python train.py --n_head=3 --n_kv_head=3 --head_dim=32 --rope_fraction=0.75 --bias="none" --init="uniform" --init_std_down=0.0255 --lr_head=0.00943 --warmup_steps=217 --doc_mask=false
Each number is 128 + 32 x the weight over its row's rms, rounded and kept within 0 to 255. Layers, rows and columns count from 0. Numbers have three digits each. The size before them is the row's rms in percent of the matrix's.

# layer 5 MLP down (transposed), 384x96, rms 0.0997, rows 123-263, columns 48-95
095:115135209130106102147142137118137106185172139122189118140155134138088121105088197099083081182114135124114162154078161138237164115116167202099106
114:148085132067085136122163141063137075090171124153131172172118138129163040074093101156118142137169099130149128115164106140056121160096108132186143
091:124103106091062181183157118139124119148116154111128148148034121125132193091134144152111119168097120110101145128120134107090138170100174157147093
108:145125070091131164128104126038104132206131109113149084144132151145109109220107134133103106148147132085136110119217179124086154095084161128162072
104:125133112129080131094138114165153139044072144089103053135170150169144111138163144125119139113045083139112136136203114121118181161129070137139057
116:138128103168100152106134097173179122103141181076095138145127137194115116117126131143124046135133142139118189149175141107074108110177131032113054
094:127091149110097165081119130159166120117119148148117102108085071195114079144055138124060146132158143178095125081126090091143162123196110163121094
092:139136098082164157131123151105119128081154114151135175070102148141156087119145112091080157110077137171216115100126118100130106116188134089085115
138:104123154145131122149158097176117133105088154158100170137160134020166158167110112124089091133162212096126125111151124140119109186048158135135141
099:103136112136147195071124140140139151112111102110109149150110124061122203150129188103097126162108169123076096087094065097159118070144101135125146
095:110176058089121142077112152122117105082164118098136128151109113204129128118146163134197182100126035125105076114119098136109081139200158099134141
096:126131116104077079174186121127100104115136107145122124136126190139128125123156110101149068120093052076068125125149094103129158129137155120156136
091:129153109176121131158123096104101121151134166083144149127092080214078145173092128170121132151097062096140162098061097069148143158140131137146131
088:155083106169086148143152154130153125118159165129134121133125124079093058158110143119096091136127100181071150078087121123165174116169141095072147
093:168146213136148121094161208099177165145129142094111082141165079161110143135071100085073086135140107178145114100141083146158097141114146112149102
099:100151114068137144116098117091102111188077115164154140124130103177099125089119125132088143121171091128150166089161099163151106102142149191132135
088:087123142089091151193118133142122156147105084126123119113109122042141105142153166109133163103144219171140085169156100143185175130105112109148154
112:112054120103085119130136099194157110150125171140165090091108127160137150137122123100083111112075151089162078109127125080073133126110130082186143
100:144094112137129091165154128077134077161152161166120136110101137161163046108087106143122068131075095092141107145155127090143128132146117106096167
098:125190114163175115151144088142087123114138138100111173144118122195068142163086147146080122145101073135151160157138106091105121154156165146137068
092:126164089117130137066133144123143130062125115169156137202137188205138116103146120196097126155152066110110110119149107134128106157097101195155129
100:078101050144171090130122193153111157120092174145143172135175121093120087131157140115133127137164062142112125093121155112139172145088110116083168
110:144102113057071148082090116170112139087115153135072117166151104079160133102136146169154131123133170119133102106174129119172127167115136119117068
106:057096036145132176118170118144089131163128132127144127147146138151098206147206180074118134126069101135113078121115137073135159117156137092129126
083:170189116133134124187100096170077149105103124101173127166114142201080140122127161132105131160110135119138167154126165114096105108093170125149100
122:144092198116121149164122132107131085134141124143109130129142167000150098139132126120146125131156250128133167121149102169140141144112147117118111
098:104117190133085130117130128180106127153150103133117127166115144000146117112120149083139165133112228107127134116126099083175129104106105085152097
092:128159064147167122081148109144108148094097138086108114159122151255100133140110138160131163129075147079104177155121062156107168132119142077160119
119:154154132139129127172107101077133124106084114125164122168140110000145123162156117121122115137098208114142146159091127134155159105122121100156144
123:135105137141189118119130108149142104205102183153122129156133127184116113113084124137100060068140094101161119095127112107128127083145081141122114
109:095128133157156179098119130108127156186083119096142167124165085132124095103089176151128133137143122128194131152086088098115133080152198104120121
101:079131068119085133186176095132107200123094132108074136123049168126211128111157139110126102076109149089106084144142194102137131107108169098072168
105:113096210185078081128082130210125178127122132101142068106156100186118180096121114154146077110117137124143141162114126154082172206153119114153112
124:134153108072120118087131127076154100165156156131124119128104104072130135150138114123095177195125232158101174164140152088106172099129146136111135
113:139139137157165144157111104162167103140159123103149140127121188151160150084115124182080159160124098042096116104116085133225108168181115154172131
088:154154171154167158131137132130148121126161155100222132144110124138071149147112075151075066135116060164123118146080120127087147104158171141177097
090:114092086173139152153130105124107117096160111158117167152092147148118133116168161145108162153101108124062155093126089059087105150228107147077136
097:169180117129108194143203156123122129164099175120199147157135112122143109113081139183133104147108104093127111161082106135122143142130117106095093
090:203175155142118138145158101124126121126141131140130162122117081171090103086174154160133156134159119132144183098144136078096136094131144100116102
098:122110128155161116137122093124181150146202099100082096141144141159148086106176114060131109154144168112203123132155145175136175138126122104094120
093:123154089150110163075146111123156099108141149110129141130098139170170142113139110141059077169146125153138094057088164116103132153143150118132120
120:128133149132152112088105134166135119084117165145146100158143096153188130122139151142134069110117121150127065126116085167145098179092121124158116
084:172166125107170154135183090172072106070146123076141137164128159166039119136168148115147127135093170095111153130060128143085143112165167166162119
105:103118055159149171119080106146106137179097187126182102085143094200138123099127133098150083112090109116172136124119092152109156161121146148133107
096:170080090109151137170178066108120148151161149095074100139133127167103116173081169165163161164133133139123065104132162130125138086124132156125097
100:128131135129132133102137167103132143131110115127138149143115142000115099102153182139108128109093255107103117147129155145161162151124099061140165
098:118066086167119132157108127148116123192139148165159094167122109157140139177121139175105172066164045161148171061115109126123116127160142059128100
107:108094157160131194109106082191111165127160177136141072115141062162114118132114090181190122154118073093109082133108075122181117126139167144122154
099:118068150164113106230093158109151162125182107096105152177113139106139110115125127132097084106189079145123117072139158089117193092136124117119107
100:131124200094075149092090156131121131085063163094119103096129139161137123106080193157133130107145190148163169112164080134131089130108184144079104
106:142189111146124167096138128189155079129095131102167145075144057107097082098134098191092086131193139132148123135117110091152108140146144102108107
103:107098129153114158145130161086096174136144165134146132151130115000133143146135177114097111182135253125150127161122130133124136157146110082050133
092:114134106112110153114103149084046169135082172061092145182141087112107179111112112144113122108135094136127074139140144098128151133161116099091160
102:167085148142163151123106108157136089189131107095159107120134141103194107089099164183104105066159146142058115118160070096154172071107160094082127
094:159159111138162145144129140088163134108129114100163159131172122136109147125128106125103172098059055087066155168092133123119119155114183135078152
090:175137079122150118144143107097124142152155146181156120091118158190068133131191135120112150154120137125062068134129150061120120160162145120142126
101:150098102136134152128099109113138177094108141137164056136097119068151140118145176163196089109123156169124082104124155123113077093133166110139159
121:103149187122096164118159114115192117049108137125101097120105146164149159086146183141139126145158099115090146162088155065093084131147116167165123
091:168136251145119129099121117124090112084132161159174140123155124016126066178148097084172103137170230121132128145147110134120115150092149125142120
096:159117056163177150107121068190158100150120161183093115120092168157113092126134124141145086113083140095094098166165157051150136152141127079138132
096:084154056110107132144141124117165140152155173142151121158112146117164135095122106174089118230097135153111105116110118126142113105056169169155138
116:114106087109140176127130105107166158121135181095120133114116142179098096126131133099172099190165097111100103114125151147099120119085112172145090
115:137103081095077109083155171083148140159121128106137172116142156098203128119114153183107080123111208102128136167150153119137135134108100065105174
122:125103075134152151137086150099132173105132113123095113188141051120161139123126118178156158159148077159125076097113155164141126105108157168143170
087:141159100123142107108138076135138150107132092130109134161132138229137143194150141161106110136124108124103095095122128138105131112109112133149116
089:165114062127147156134114182156131126088129160117163119140127120078090062122124085097149146109148166125068079131131145117138141170144154141085123
115:148141113168117133185221138061137160127123071133166123111140139121113169101120154150135108071079103164118113193094156195148148116115144064136140
097:103126150078138155124147138142133127147153122138145140080151159100183151090173201106174117154133121157072113157140077125235139122151054086105140
104:129094229115098143107139150132091135129141144115119131131115163000152128132147149117119125116130255141123112097110119125125108122108133142112118
099:132132115098149171086050149105130109162144135181169128135167078120078149096159170101122149089085099100162143111093111128160079122214145125116185
134:109128068111116133164189119149084201194132141106136140126141104152142121111130183155162154194085110115082128058087135134117120070184104147116113
093:155162162165091130153172169116092111126135120151062137108135166000146109091172150120124164134146141119106183119099049072102143158136142118148097
091:118143102123135143233109148115131171128127177083121137147071165078105148114142125132127142067164133146195133107150109134159123118114131149132126
099:105161123137122155147139074153086167151138089146142128175079062119150143088207100147195119145151030171150164130154124078089142178100131129128136
089:139121127095108101156151176099097101098110127137165083106099123240105127109170102110118095196136084101081130162168161126187083199125111090175125
109:095116231161093123222164082087132183136090101123106157103135149072149147123151158102102149081088146173071176054131112112107123125135069128116151
119:147095116105152115114099114208104090103085108176154130182107160152111106148142103142074163193153103181108171143101101099139129130052122093163113
099:110149121140124159138077129122137163089127084072144073083139101122092148136144112099103097142166204181121099109165187154127112123191120188108199
089:158131125135156187128110139133085160183144124171168062106120129078085124143104113110096182120126125102156103076127173127134134109121159152052151
099:097085130079120187113161157175130048131121116129136125179164129147077127146134164086082097146149119135165132039179065105165158082130159161113086
084:150157045167166127136129139128117077108107186149134118137111155180072114104092107182099183114107107140115166108157080103157152138076147163128091
094:151169086064093054134135123132102147074126113156144137136138084159120093147182136107143156145102099199088146052069138138144132077150147137130125
085:139145206189155111182163102186067128067125110075155141124101108201063157144086117142079122116122078155116153110112140142066114103149164134149095
104:106151062160122166099141132124165109198138134158146163150135136059133163132064121146140089101148056126123104125127195063157142098201036123130114
100:139149090102115167099107126167116097125142190091178112121120170140126086169155119172179159179135161130140090104129133151159154165123153139089123
091:123094062112118140165095044156144135150132170184174141189135108175165108196194141129166125109138100099140109158124206114119097138179159121099153
093:169134081121164131194149111146156098108102098168113183182068104138091089117107121083182149129130110187117182135135105143100116125178088110133166
089:094094069135088135132127084147156137198161146110157153115180128145147147162107082170099104140143118169116132221081145184171119099064123090106172
088:162135141132109141113153090167059123080097085210101098161152098170214040122131169158115105123145112099124121128087127131176174127100133137175094
122:103065201046161132105127159149109095151127060125116143134134139026101122131107143095145135088128151120152165106158188127161135082158138164122143
117:115148110086169134111092164069076117079165179133165095108146213144130199143147110122110112090144166137144132123074177131117134139139072121131118
113:127165078029110078108134078085124147121101085091188160166126151206146118149107180098156087142095076135107115177111135176162093148135165085097157
095:106136186175157133163153157081140147169147107138140096094085104040126119141102205140118125135130085128128144099115121095184108142106138144177135
098:171107191136132083092146099097129085142105096134077112089145089043145152095100178159106140115115164168125111147155161117125155095114134144161222
093:128095115145151164142126124176098101094091052112147167109142109142166091107121133104111103144142132132079123141150129086113129168152163120153142
091:098144153149181154101143154096137177074135138154109084161107139076132123146129154137130186068143084171129149093193111116070131142154159143076100
100:119128058169120144042087134105123099136165181120121159128169174133127090117119107170130110114123183156127177153155112184119127115173154120178109
093:148153163122110131084095113129124118163087121117211087110153124084148107114123124153151102181113143084122142148164160116175172107136155134148211
099:129096145104137121104070182110148153179126088131187123140089115000124106148140110137168102141119206160163124148115148167159121127138127104154151
110:139099092120130128153102127128126169142118113110101120129054123192104172128157184140167115136102053099149175170105145104080107116132122045121112
087:157124113167084130127149154151132120186105103091173133132125115021160144074132145105121123107107255096131097104127165123128156141130091107135063
101:128110234103072139109130158180104143099176160103144118160170189072096125131153135107104173078121169109140137112153178130120106094133152159071148
116:118095152173125123159133095096114122220156140113071149142178055189119126116136152159141170147147107134146109074121128163098112121167160111135055
129:150092166092123139109104176110161086145121100160110100090124158000186093119135134139137138141149211118138139117088157167152174131114142132105126
079:157178178161136127132117075100131198093136152131118129172129115187040123172144092177176089125113081073102141142118124141088131148118166130138061
130:134085159092136160048100154142174117076093117131116131159148124043127131106176161105138157115126255151144102133132144155161070131155132140106181
112:132138133135120042151154124148107153140215116125078095097121119147116139137136144073155168070126097103156099159108127148071150168151154074122150
097:086092121170105100149128087139072177094190077139127101119116123224130073128159137150182193167140064164146134165096140103121161135126119102113137
106:156136100145092122109083140120142130099201168094119109099144188106101121121120101176121125130155119136022093093152094094088165136152122139210148
144:149109129125121099112121138119114122107097127123109130149133146000147114116142143143131142103132255120121128108121123164148166144124128122138130
126:115111119150089066089182130162135106099175093100159104104136098111098094124140087154132113162099214146074085122134176053147193141134063145154172
106:135117109111145125183101145071132131169051041152141113126105141129144126162197094149115114132135117151149175129176128107133103130170082158134058
097:149133135136127108074105099173135112169100154138113096123170078104133092158056159160093140116154149114118103158151106146167123133100132124147130
095:102128211146118139147132107115143052138145135155139127114077147041172058141119131136131150120145173102113129093108105059192160162155140115167104
095:108097108084123096149111122146081143121151143126132168155123066072146052096173141098121153141112132170140128080092136170157165108140128120186101
094:140177098130144091196091088128130112146091128173117107142129108173080108144153160160098098132072045156140158131166175104171159097137132069115139
087:082119088122124119103140085094168087192119135156143136102163083060136081165110123132084185176176083165084129118117209123101154100126149138133126
104:127138095176163189101150080140140092191099139071164119095150130122119114104139083107123110119147058078144078167161085116134134161132089151111138
114:134132158193116187162096145112166135124130083126143121145101160108121153075151137147100107110113125090169172117087128050147105065152074085138153
108:182150060157149143084088204101173100137130149121126120128105139130103149138132126122065151098142075136128120157137138150066163083143158123078058
089:127113157142115108160118142127114195091132149120110095108145153000110134167169192129151124170126196146144049147156117081151141139081136123105105
094:139104068085152150126142123161159072100129162135120116119119122190156080184136116123155203086103119165088128078120097154109173085208137141167075
088:128168186183174121148163115179137127140140111114162122158141101195079120096135139152121119155062045149136139119122164128119137113131155148113177
092:183167116147131135094144143178136122148122116128076119132154168132111126125078091171142154073134166142109180159070090146069118196062170091127136
099:126196087153135132148142167145130126135104145135167062122130100133140172135101137122108136171116119186187129179110122168149095139128127116103153
110:145112135099131098114149118141123129180145144111131129091115158000117104112135108142157115087117255147110125107147135163131110142116151129121107
098:073128077147126123149196079163149156147085115117136155125123069140119108107116097136172106202092049140146162143134149138150129126173119143086151
084:146130148099081158148146146122172142190083090139095177132100105139151040145153079075102166086158122173150166159118071149132185153122113158134088
115:109087101139106178121106067075147154079153121073150109117114138192092132096099148137189143135091151142173162099164098149151086105165181122122118
107:130139069119122121170119093040228107119065138097159175124053154170070123106165149110134154102078123141166140134164141162134098113098139119107158
100:148069090119090102135158088106142172140166163159093073114117129161107153144172107115092167102071087136125088156096157124217142119108147136131155
106:123122082117142107173140135106162120191157121129073155158124129078087104140109134191153150116131147131154107075130088062116114094162187164132073
079:165139184129132132149169131132130072139146124127145163143082142145097083175131116120152143156101160139088119096191161082126117165117162114146119
093:143164093152116140156133140136074123121061114133141165161130100167125097162124145156091100125143153129141173109179144093136125097113069130116136
078:135124096123133113095104127141165143171112178124119172149084097176104092124093149137169133133158132150106075142107158110113200123129145200146095
097:139143103109149162244117121132138151192185082124119160111114123073126132118110154115149149083140104128123095124168136133126105078091120120120103
089:085101146089129172128034083158180141143170137062188096145123101154105135138073150159117108225110146130127108093101162138099122119101093152129116
105:092119084129094153119141141096145144145147126099146141097068122218149142147124175103157074116089058144125067138157128132129124146156118164130146
096:121133138088130099099152139132126123061094108154099109120068145168133147093175125131128175097168061217116163045134111085116116128131149120181097
093:105194160070119144142097110154096178163146181101108129135138165228038077133122140114074149090085064169133152134132158126126137125116069159112143
102:111088159086091123127156143076136120187129147097088101149150058156136109136105121052102112151124106090147125131110133177135081102130168170148213
# layer 5 MLP up, 384x96, rms 0.116, rows 124-264, columns 48-95
118:163137123134147188112204141109107092095123078151113089133132160159178162129074099157128150156144058125159161150119113123047137133111089110126080
092:165204086114144140062153141096145108144084135151120101100165108141182140153152096138184160110201117097125153180167128150112142050121124154153151
105:094103068090144067146113112112132137108040115137136142104117136159124156121097097164134135156147115146136164158197087148116127092144241133107143
114:119188131138143089116151155113134093108142150140092187141130201178148142049191084110143195085166097122144137136175091162097098127129145083112140
115:138152100128132102112106162153124174103101146129119083075153129165132149086071082156132100155101097158152166169173056174132174163169142122120106
106:110199141113111130143110097150094137140116097148131146132167188156140131149132113139190071097167091101113118132142175195085145154114167125144122
092:168078123142143055137077109127110109144133157183118127110129229161135155098098096129108107198129107110156175126103075142114137156108136135155140
125:174099068141137090121170132138093130094135073188131166158149166146178149128149126104170109123133144128093126179173057115132095169059118084151149
109:174069087151125154112125146156128101160120120140157124174171131141165135068100085171154122119092119105103197145125112113130116133080100168142131
086:109148117113068056126172149111196130131156124116111130158165159111050159125065082135111086197116122181120114143180175107129136116111166137102140
105:174098085135113191123158131112149114145125119143137178149156171119182167097085063090106162105167108134087104170140061139117089158112128152190103
085:167105125086168106158097173163128103181117126152083143136158157143143148142185098173119104110109122132106106116189153154112075077141168094082167
084:124167126101135080149120189079084105137140195112173124139070124117168127099107089126160158162113125108176111153119130127096087133128132113165105
094:132136133167122132104121174110175106160154147107127105105150156132157140169133071156158156143190108038109159163137137105126181126126067143197063
106:138178141150133137129146102146061113131157034146150115135067119156166125096085053108112110109123087117175124148074114178147139169110155149112145
087:175127128167109125070085173090149085060134155107146097098152127147130128119120121107179116125094163108161173128140147100073080083081136163164148
116:128119110062167141125151146140171047119147114137068095148109149136099148123073113120127191165151099139139128149114126168114145113154163085089084
100:124156158120120113176137098189127062094111117147104110126165151150130131122072069126161173152175089099109118178168111124136164034151156136118153
082:113127095112079093115156130134185145134142124138200102169128131109174188104115100074174156124170134098116089098116174133134146121120120122076120
096:128098076125078090127119148124165153128145155127121096162140129138165122115100130074124174127174106120184102196087129113118130160084180147175129
103:172196084160146160162143196162183115143124133121143069107140117192082153138094123139171067114132104099147131175135077125095141131075111108176084
105:172072154148081090071144165165099158168130111141119108114107141116133138107074109120129067087100138079128138133146068172120126127151066159159126
106:132153110147122065125103074098120123143132125095136131166181112124149165142117051156076127192085150136179205146081104126163109154051109148094089
078:158092128127124127119127161137166120083138092174124150111114093144142137124152127191080095142131122093094099110160043169120134114118082096031157
123:188098167096125072104120177155125160094148109144090116083149165099168117085138113123177098103170143099114101130122054157136129147134117083134061
100:149110134099103050134096177116150124123132100080080156065150156106086153091144138126107100105097153116098169120152164190116155137109147123071113
080:102096117125060150178107166075198097140178098145108108138127118149193158115147094139148125073187102105132053130190102105160127081066130175085138
121:167122106114121095126071084146097160127189070134117131140128159101195151080133097157172057153162144139101098149100123170158139152134155126129100
121:133157077123137117116181130093084096118078074116154157128182166150133127110136111125159154131164081114158125126098131190067073103176146113074122
110:122150105126171156074140176119123107107169143169046148097167126130146124113113123143118132064200129148158157147127079136133082072134134131085137
104:138159077107144142100160103182145106084128148117142128175115143158190142090100073170176180086185106074149084121128117102144125150161092116144113
103:127070119145136163133155166091138064143074102110087141190102141120171164147139100167164158115146121083098148156123094146116168098115112064130055
114:149136078138095126084134099038125157106147159130136052113123122144102182143117082212196104082109152125141132186113097120099142165049168116131155
116:158178146055130206111129154146115119111106127117100168151167166133095147144080097164150127172116122122147091190133121173079116159062106155169086
073:135106099073052094129133030102067145115104192113114159114215090115142169089086090090196142117137126156130179139153137134120118199111105123171112
087:178151092105132113084128146120086106116107189172177100133144130126097166052083100136197127132161149129168112121178114183148113124083152128077174
097:160075116121129104118097102108111113133191098100083151098140190168173129117178104099108114173107089152203140156152105126160157083150091168140120
090:144079137113170086133124173126139067171042146124096081159113205155109160114135109127113100125127137101132124085092139169125140126135073080152121
098:118157124069130120122179153092090118139098132190107155140122108121111183149116068151128151086154128112140104183128123094033068101156119134149135
092:138198070100121126097096123117095156159096122125105124099116130147091176153152149185192147130088095130100221151128156120123139136039159075092141
113:105142126107123098101094204125104149144113164137137024125151175122124173117081122202140158177093096157161155176115156189133145085115132105072128
077:121093112108128098095075099110127123163136103132098109120117149137158155155117072140101111133075124163175115160157131118150116140102108081113159
103:167116110149122170107116147135081064140112152123114110130155099166147165132062148123120111087177125048110142138089127102096133119082133132149090
100:131128098077114111091096145131109134105119111191101073103194114149097158077098135205171036143163128166133133165144117194093172093093188089092158
105:144150121132099108054139120133134172117098151112104089138177183097164154108117122217179127139140140097145168155087172171130152088114094100162135
103:158154125114126167131128193127062030143151113076079127082161154162150144124107070110100171122086065133145115169139105113156163079164100127136102
102:132129140142064095133176109133149115112138143090070133069188177153136143107159097115121128081118130094104161121164117108106090073120095211137152
101:061141094122151132157151078196145156123122127161133109122127164143145160110121100144141126162093123080144130177133172118066058128136105161148092
103:137102160113126073120179101071120070165152124161113150129155175142123133128151102085144135103087137119093103135103098131111140112147098165179100
119:160095103104127120147130129112033114147081120118102133082151152132149125141081048158125106124092142107169125175183095192073103140163193177148106
104:146128104092133074083130120171173100064080136150144124144120213115104125099115119124143142137157143108109182123117128159127109118076118120134138
095:161132115091151127145164126130168128140136076132118184133136162137169131122124131117162152143113099120181134155170102153081118095134065179092096
106:124147117057125064145122142120087137112146193163158154143101122154131158123151132079183136131136139093130143176196142166117059185118126167176116
086:109079088159141088072189132123130096145089146109165082129084123151171199119076097085158095174146111117184147092110114149122128083132063126145147
098:139095147143112143096168129165088163085095181147175096091158116161081185136129116091178144146101112106166099157160147145102111092119074158146098
109:158172111102103065117136163119147119125089092141087071179111143125152160077144111190166144066092153122131135126139112136124153153146107126103129
115:135117150078109077113126120123097155102146102157162106051233149222135137121099095157176173127112123138155123144158088116156169126074163139173155
098:148185152137091143101066150119139129115096150106062062082126128137164132076159145113175105126118169118151129134114119172102141142090117151090084
102:161151089117140067086134148092091183125170128104209177140123132140127131158099056110114110174196127131172169136166145204087075138088149096147154
111:142157141128116087113110114096112201118140143129068105119101128178112142145104064178117131100182123085172136123123037129145130173138099155118103
111:169101147152074116109102196099127128083133123168166079110145133201119163062093101165227139180133119112084114131156107152111158131076176135133164
109:175159092115136090060108112125160176148166139123027044143118157113093159125155137183160113129120149115089147140087088146107145114124127103186136
112:142169092068070096091146122120096165070114127108110085170100144164086159140141151204204113142085124075137167163161143172150141126151111133126126
086:164127104128070131107139150117114126125145171175118099104147196151056128102157103179158145115103132119165111173114153095143140112109148138112126
091:150133038077149073137115173148139173173144138140136118145160128175126137069111102190123151104134087089107158143076115134140121146160179092104101
117:090135100172105075145142117109100077142108103128173138094162154162117132147106085092126138190143107096147090121166124137038118127172117137169084
095:163151129124131148088055155094142113135078127121129149113159155125105169119090116124128094128152164121153131109121103096052161115093142104135110
111:169103179094120089047096139107142137126119140179109151115149164119142135090138122102142187137134180096106174124112088170125120148148097095113093
108:181162127050129118140120122114151049071071105142123132102152115241119141078153076085164061149148099123110149110111105173111112138113074118134106
129:120172155093128061139193124100092098082146193092106138122164203183151148139108125094081167128140069067158179149154095134099104108113132137162080
094:125131134097148154102146089170219127089144137107151086154197166119144151075100135186183127109104121104150131157085115169148120130143117094048117
090:148124151096109133130147132108159154154114187100116146184170157138117192047100138101151137116149085094166097135059085172125077091181141147098076
102:135182155158115163111115137142147121133153104150100102151107122145209164084126086157185195099134097109194152112128088121091153099121047170164140
091:106141115167118158112131121125138112138075159152116149139111119141179159147122085155105146060171136146197152118157151090100092109091148104040144
115:104111090135111137143111113137123092059182138119121083115124172150198131104113093138175103208116096126106113198147140124102079160131105138171106
116:125096132141153180135167081138090099140180145092088084088136207156120144135146115106114098134096139053231135152156111159097114121124112142183110
101:127135112068109110106102131149069094121108140149156088102172148137178146096133066108159112120112127090113136127140172134107131080069101154113126
100:150124157127131108118082123131159207112125116122071142147088143125162194082085127135099112221169112079126102117159070173046140159088155150138120
095:115137100107163169106101131156173090102132129166149066136108161168153136150113107128162164074140138099175089134157139133161092110147149052141132
081:103123106069073180159088091086088130175120063077121150110176149143180182116127128109126110124126137113089156156140157184105094138167102094122143
088:109122125128079132106153122152169093163104119120107096095101112130159152094078117165188127205177116119207141151154141124136115071094107139120114
075:107116152138159098129105170096175140155132172172128100152084150133116080149111155135145141071051126146149070177124085076107138138128154180107142
102:164138096099116094108119164150126140111140085162100145139138186128148141162137120087125131125129127110110121208149116137072135100061181185057150
095:140066126053062141106181095188171112113151115168116158081187155149148134125133131105150133111127141059120158177192123143137111081106141182175155
098:151161126161139162086144152100174090098133129146141175157127137136111134073125097140174103126123111099200156125089050115134169091072115165157101
096:154114089112151096148160108110059046143128198096125143135147174159150145099152066135163162151152116135089138146126134190125113130194114128097129
094:091102138126151175168112106173107103058188132143083094118102104162126147129114108132183147079135143085132179144173083156156130105144145120144094
096:139129141071152108115084157114116174144140127106186092156101174146119135064152131128129127124078142082161090184116113165130058161130125093158138
120:110156105152147162088158192137194131110085106118119170125170150113165169087087076141092089110183135085165167185118078120087138099113140093134126
111:109117071108149048126102179125175145105120075176145120150136232134081138149128106126145143213153120100111153151174137127072179114127110146160122
114:161157122104137094085123145082126121113083183160131145150114108183148183142058079125175105146203081136134135102090100127108120138108065182158104
088:143145165096149144115052171141167174150109156118164137166177135121082163069152094101127156098127110096160151192136099189146102147120087059106129
105:173145074090122157072111199086077138095125109147112065094135109123151159095137109149156141140171115160102177163185085167106123104084152055078140
091:131208094158145126085185162068138123145074213110148134146155127158169164124154107173128172080149111111131164138088066132082101125124117094191135
093:132157114061110066157099142161082102140181168107140127159097197141161167129136094118150114093104131153128148154113166161161110110141101130106149
095:154129090146072106144170160094107136150125089135109136210115119137135169092099151088105118082188088131123112167156108152088124139123127204095113
094:155144101108126130099148161093134103167046106077051182122156184138190124150108076127145132112078123105110197186143139147120128182080113123158154
102:157172157143112067115155124132162171112138115177069177084202178105183133044088098146132155119135144077135118132151138132109120133152097158106130
109:096129136135122064149184093125120119146130151086149093097160162129195119087066078166159126157158139062123124114177142137125170136148155155138100
094:123147125112101052114161154084098148088149183185030128153124155117107132145110133097107105148137126091100149157153123138105096149093190123140176
109:134159133129147075079110117067117056097122092165054210113109154175146138143088073100187159138112129136125157121060089146122120157097094128166096
113:126077143179112106093074216114118133105114141103088151124186106140075171080077073148148142093149111085129129179152079133102095131159146194090117
130:171127144102075057077121170139106148115113126135075100112137157108156122069119097116174069097145141103109165154112103218134117135138082098141114
083:087107131143087165129126131155142103113137080152099146142080145139172112092133099141097128135167111130170136123130085170113126050120088132184111
098:130169057145140128188112128144103090146160124127124096155126130196151138125081098150122118105125000100130131140143116154078160186118168072168087
119:128167138160110140098117176148119105074161118078090076117109120166158141146115092160181115126150111147220128136111129136103171109162139178165119
098:137147104118126160116128146131120073138071128125069116086137115148161167103123088175142155107155105124145133083147164198114130086096101078210108
113:144098131129109132109137192116169083128138125102126102125115121186147179120090117179165172159191115103143072115126093138121149132178187071115097
164:185068146091061077106124145121120114066170115147101123102116182102179117099158126142215134118159150105106195128145089204145130171123120075150110
115:136087142132149119137165161164075126124110147175113159120054143173094177126099083132083098155138105127213107149109077159094180144121102145134038
118:159137069093136107122162066112066122120121097114148115103117164172104128165048148127121100108159115137150074196151093158086103126139180137148159
101:164177120125124148064188106164143113161114120150115105093114167155167154105103020137131043151136122104114201120129094169111100138115090068137150
082:151133142103124077069086151134099196129116098096103135119170126143119164115140145100178101133135161140111098122150121149123067098081095175083172
098:123170070122127125101110096087109145124062086115123080190070170152178159082133159148204103133087119143143154179109151132136105148051111116088136
082:113206077109129097088136192107127150014135087151157124120163099150112150116099157150114074102135126091126139187121122175120112164123174156115097
093:180201141140102137110135151070119127159098083156102129131154174118143134092081106104115110161118113158102126154073077101110181119155140189110157
105:134116154110127120110143150171088117092121159121107090131133106161102167088075110132178127157159128150106130151176091144115158141166130085184106
105:192077167093136114134165071092119141133128167130126166140127134196109154150116099132131122215104070080090110172116146142107085128132099148144085
111:128172131072093123130107120106114147032149110074143141098164124143133160112116100135172127099189094143111148127137084110095143133187123109085073
086:159146145094127110106110140116193107096180160119104165139106154111171122163149108101136106070112129080234174123128120168066143125141096096131106
106:142084101109129096134104082113096153138134092113097147100168144158195137047133113118143117129089094103113185161182129180132101134074111145143110
076:158162107137106119109138101146112140078150160118175110120131086114127131121156114093173101082145107160127123158173096162099135135110179145138058
091:130065091068111133136163107089110144079153091126112131088146127147115158154139120079085109158137085145175093127217078171122063127178143159108117
104:127146123150148146130064128143165101125159168155050162172120120127118179089077072135146189135141152108132144156112104119084130163122083172117124
113:207078145101091138095097141138096121087162171172090095093122157096201131121109119108166119090193141082132142138138066175133153099093151129121138
091:151124139123063142136077121153133126138136085150082178154129156131152147116141113113113137078115111121144063142142148105112102105132192123156180
088:098079137132142140137097084097096230131198112112107153170081115208128170171113105155105109090125110124151160109181062113133065178080138132156159
110:147166127136077110107120205153100113093105153104138153111119147177148171087149167128153107130141098146197099137153099147100127142180171133199120
102:108126129080043102130153100127135124132138069148148108070153153157172153124124097132151177129157103106104127160147185126123122126123187121117089
105:120190122079096117133095172106078138119165143098083177136122158133087138144168032135169137149138119077166199133121119142095091104106133143108117
103:109088090153126117139073179149169171106170106177104101142129150128143163144043101151146136121153121089146126123176091094167161133115159117131113
072:102162115126158129131143158139122128115176161152167091132164150141127157149091151126112154092219150112158056120081129144093116088151074087097136
094:175133146146120150125116152108150124128109125078118130092131157128130166185145116092140158142088107111134107154133125217119134060086130088120139
086:129151181121078149115103134136152162069183056198128124112184144157157127106130079161117122117106136078116119170115147153138075110116160065046144
095:149146154093133102126128182121193163163098188087104180090108117131162160098145129108146128089149086096125144175113107151106117083082091124129102
092:110185135140153133114161086105085100149093126158131135102214133146137149127086123097135179106157102128122161163059117139105110071180167079151155
102:177166117097119112136061188087076147105155075153138120138078120184201148129153103110116071118150107137165135135121054154084127134111153129120099
101:127156124124090110121060178110156123129141143107092197101179184133166130127098068146128150093131106075092122170167134164104121100129173159115138
086:147130136138150106085168105107110117112114092193130093122169125128131153125047070116175178166178132063145154176136151171128113128121072089151084
108:191160159115109148110112170089160167142173163161107058151109111142119175141069059117130083124129135121123128185121052156149158149119144120083086
102:174124131095133120120117188136129157143082101126089066199165144141096138063134090181140132142158140098121181135102116149144083166105104091082085